Weights of a small transformer language model.
Training: 1269M tokens, 4128 steps.
Each number is 128 + 32 x the weight over its row's rms, rounded and kept within 0 to 255. Layers, rows and columns count from 0. The size above them is the row's rms in percent of the matrix's.

# layer 7 MLP up, 2048x512, rms 0.128, rows 2020-2030, columns 256-319
size [111  94 102  96 100 101  99 101 101  99  95]
[[ 96 154 117 176 126 117 182 110 161 139 120 114 129 105 116 126 191 141  94 137  87  97 160 150 113  96 107 108 144 147 155 108 118 148 159 151 110 136 141  80 145 125 168 163 118 106  84 102 156 135 117 125 145 103 130 143 159 122  58  90 162  89 112 137]
 [116  92 134 147  85  63 111  85 149 130 142  73 160 125  59 124 139 121 164 151 109 100 115 167  74 141 124 132 103 155  67 104 146 142 109  59 143 102 131 148 174 130 171 132 129 118 148 119 143 131 150 143 122 104 133 209 169 159 156 116 130 162 119 130]
 [108  50 150 135 112 145 167 130 143 164 123 103 152 110  59 128 140 115 138 193 182 116 123 131  94 131 130 146 175 149  95 180 160 117 124 113 128  86 169 130 174 155 111 113 150 193 108 105 129 140 194  54 133 105 117  96 154 139 174  50 135  91 146 117]
 [ 91 140 104 149  93 175 107 110 140 109 108 128  47  88  84 103 136 138 134 137 126  99  98 133 118 120 106  65 124 147 111 201 138 114 106 165 195 145 115 140 127 121 184 106 102  88 162 219 122 102 140 131 146  84 160 184 111  98 121 109 121 175 140 136]
 [ 73  90 147 161  71 151 102  76 129 180 127 148 135 122 155 219 146 195  88 148  77 110 143 169 114  98 114 106  37 161 101  91 116 130 113 134 117 137 144 174  97 125 147 167  62 143 142 125 114 144  78  88 164 141  99 156 187  64 141 126 172  48 162 180]
 [ 60 121 153  84 132 118 102  65 172 116 159  93 115 136  96 132 150 216 118 109 119  90 112 119 176 144  69 138  79  90 163 109 172 131 165 136  65 118 141 156 150 142 111 174 114 174  60 101 131 139  80  88 140 100 101 144 161 135 111  92 118  60 103 103]
 [110 151  21 116 138  95 148 123  88 100 151  73 116 109  60 186 163 188  98 140  91 133 153  65 105 162  87  80 107 129  99 187 133  83 126  82 105  64 115  78 132  99 101 143 195 186  89 126 127 166  75  89 108 113  86  83 193 136  83 182 127  95 155 164]
 [105 116 128 114 132  81  98  99 139 109 119 170 114 125 109 126 116 147  79 138 160 137  91 139 125 119 135  64 115 132 128  98 125 152 104 175 139  82 151 141 127  81 159 132 109 174 110 110 122 110 102 154  68 144 136 149 121 129 161  55 127 194 117 145]
 [107 195 157 166 115 100 155 181 133 111 163 168 118 115 111 135 150  96 143 132  80 169 184 149 103 157 113 155 128 128 103 166 133  95 153 203 137  95 133 143 138 153 124 174 105 233 168 109 132 163 177  98  99 122 150 163 100 115 126 156 114  91 116 177]
 [103 131 156 194  89 174  91 102  58  81 113 140 199 164 142 116 149 106 136 122 132 120 135 114 152 135 144 120 104 119 122 106  63 154 123  94 148 126 168 117 114 106 104  75  93 119 149 106  71 159  67 108 158 179 203 115 146 101 175 121 156 181 138 141]
 [143  79 124 131 144 110 106 154 171 117 114 125 119  83 117 125  37 148  75 131  93 143  84 150 165 125  89 117 144 143 167 127  94 109 131 136 112  76 127 156  94 155 157 183 116 133  87 152 179 129 138  77 105 181 167  62 170  60  88 107 137 119 143 147]]
# layer 7 MLP down (transposed), 2048x512, rms 0.0651, rows 2020-2029, columns 256-319
size [110  98 104  98 100  97 103 105 100  91]
[[127  72 100 122 109  92 125 122 125 174 146 101 134 131 161  89 120  68 120 127 135 175 107 108 150 123 108 100  88 127 119 168 162 176 198 113 146 102 117 157 147 143  50 108 158 133  92 146 188 204 123 141 162 101 151 145 164 127 107 101  99 125 164 130]
 [123 112 139 135 165 116 146 100 119 160  79 169 120 157 142 132 121 100  77 123 116  95 109 128 108 122 103  98 157  82  99 110  80 123 139 144 162 104  71 109  81  88 126 125 147 127 147 147 135 110 185  74 158 176 146  88 147 124  79 177  63 146 164 121]
 [127  71 145 144  78 149 131 125 124 154 101 153 130 115  88 149  90 105 145 112  71 149 127 113 121  90  91 137 126 182 105 199 147 153 139 140 112  85 111 179 123 124 105  69 118  73 153 184 132 156  82 168 125 167 187  91  94  72 113  95 138 133 110  88]
 [113 105  94  98 143  76 104 116 122 104 149 152  74 187 108 194 119 152 124 178  75  51 127 109 105 116 134 138  89 113 115 214 161 142 103  73 170 111 147  56 150 174 185 108 152  62 169 127 182 123 112 135 139 124 115  81  93 106 144 123 128  93 161 165]
 [137  98 181 166 137 174 105 132 109 147  84  95 163  66 184 168 152 121 133 137 112 120 167 144 192 113 177 157 134 150 125 143 165 118 159  98  95 132  66 167 128 143 111 119 136 188 118 129 161 186 127 133 183 179 153 159 173  75 227 106  98 100 122 109]
 [ 81 199 158  63 115 137 121 105 153 155 187 132 152 146 108 207 151 116 145  99 184 145 179 134 105 132 143 153 141 128 154 115 107 140 126 115 148  53 129 104 121 178 132 132 115  96 127 138 113  85 134 108 122 159 142 170  69 159 166 153  86 171 111  99]
 [ 76 135  81 119 106 132  76 188 137 123 125 134 109 114 170 182 114 125 107 141 124  89  94 145 168 100 118 104 146 152  78 152 122 132 136 152 130 166 115 143  65 128  79 102 120 127 155 181 119 157 167 153 148 152 111 140 163  93 149  71  68 135 131 154]
 [113 142 118 123 221 148  98 118 113  92  90 120 156 147 141  96 122 148 149 151 165 143 143 105 130  99 105 166 153 213  98 141 145 174 119 199 187 108 134  94 160 101 167  83 119 179 104 118 146  94  77 141 114 114 132 130 150 144 167 113  88 154 138 149]
 [103 172 135 170 151 177 117 109 137 162 154 111 203 154 149 147 102 165 127 119 102 131 101  77  73  92  91 143 182  91 128 120  84  87 159 112 122 172 143 167 166 175 126 119 151  97 135 131 104 110 154 149 115  89 103 124  95 134 199 112 102 139 164 159]
 [161 155 111  68 138 138 154 149 202 107 186 190 114 140 119 126 140 139 146 140 162 145 135  46  49 139 100 116 114 175 149 100 134 156 118 138 129 144 151  83  82 131 165 149  40 154 165 119 139 129  87 146 147  87 115 138 122 137 168 125 148 137 128 143]]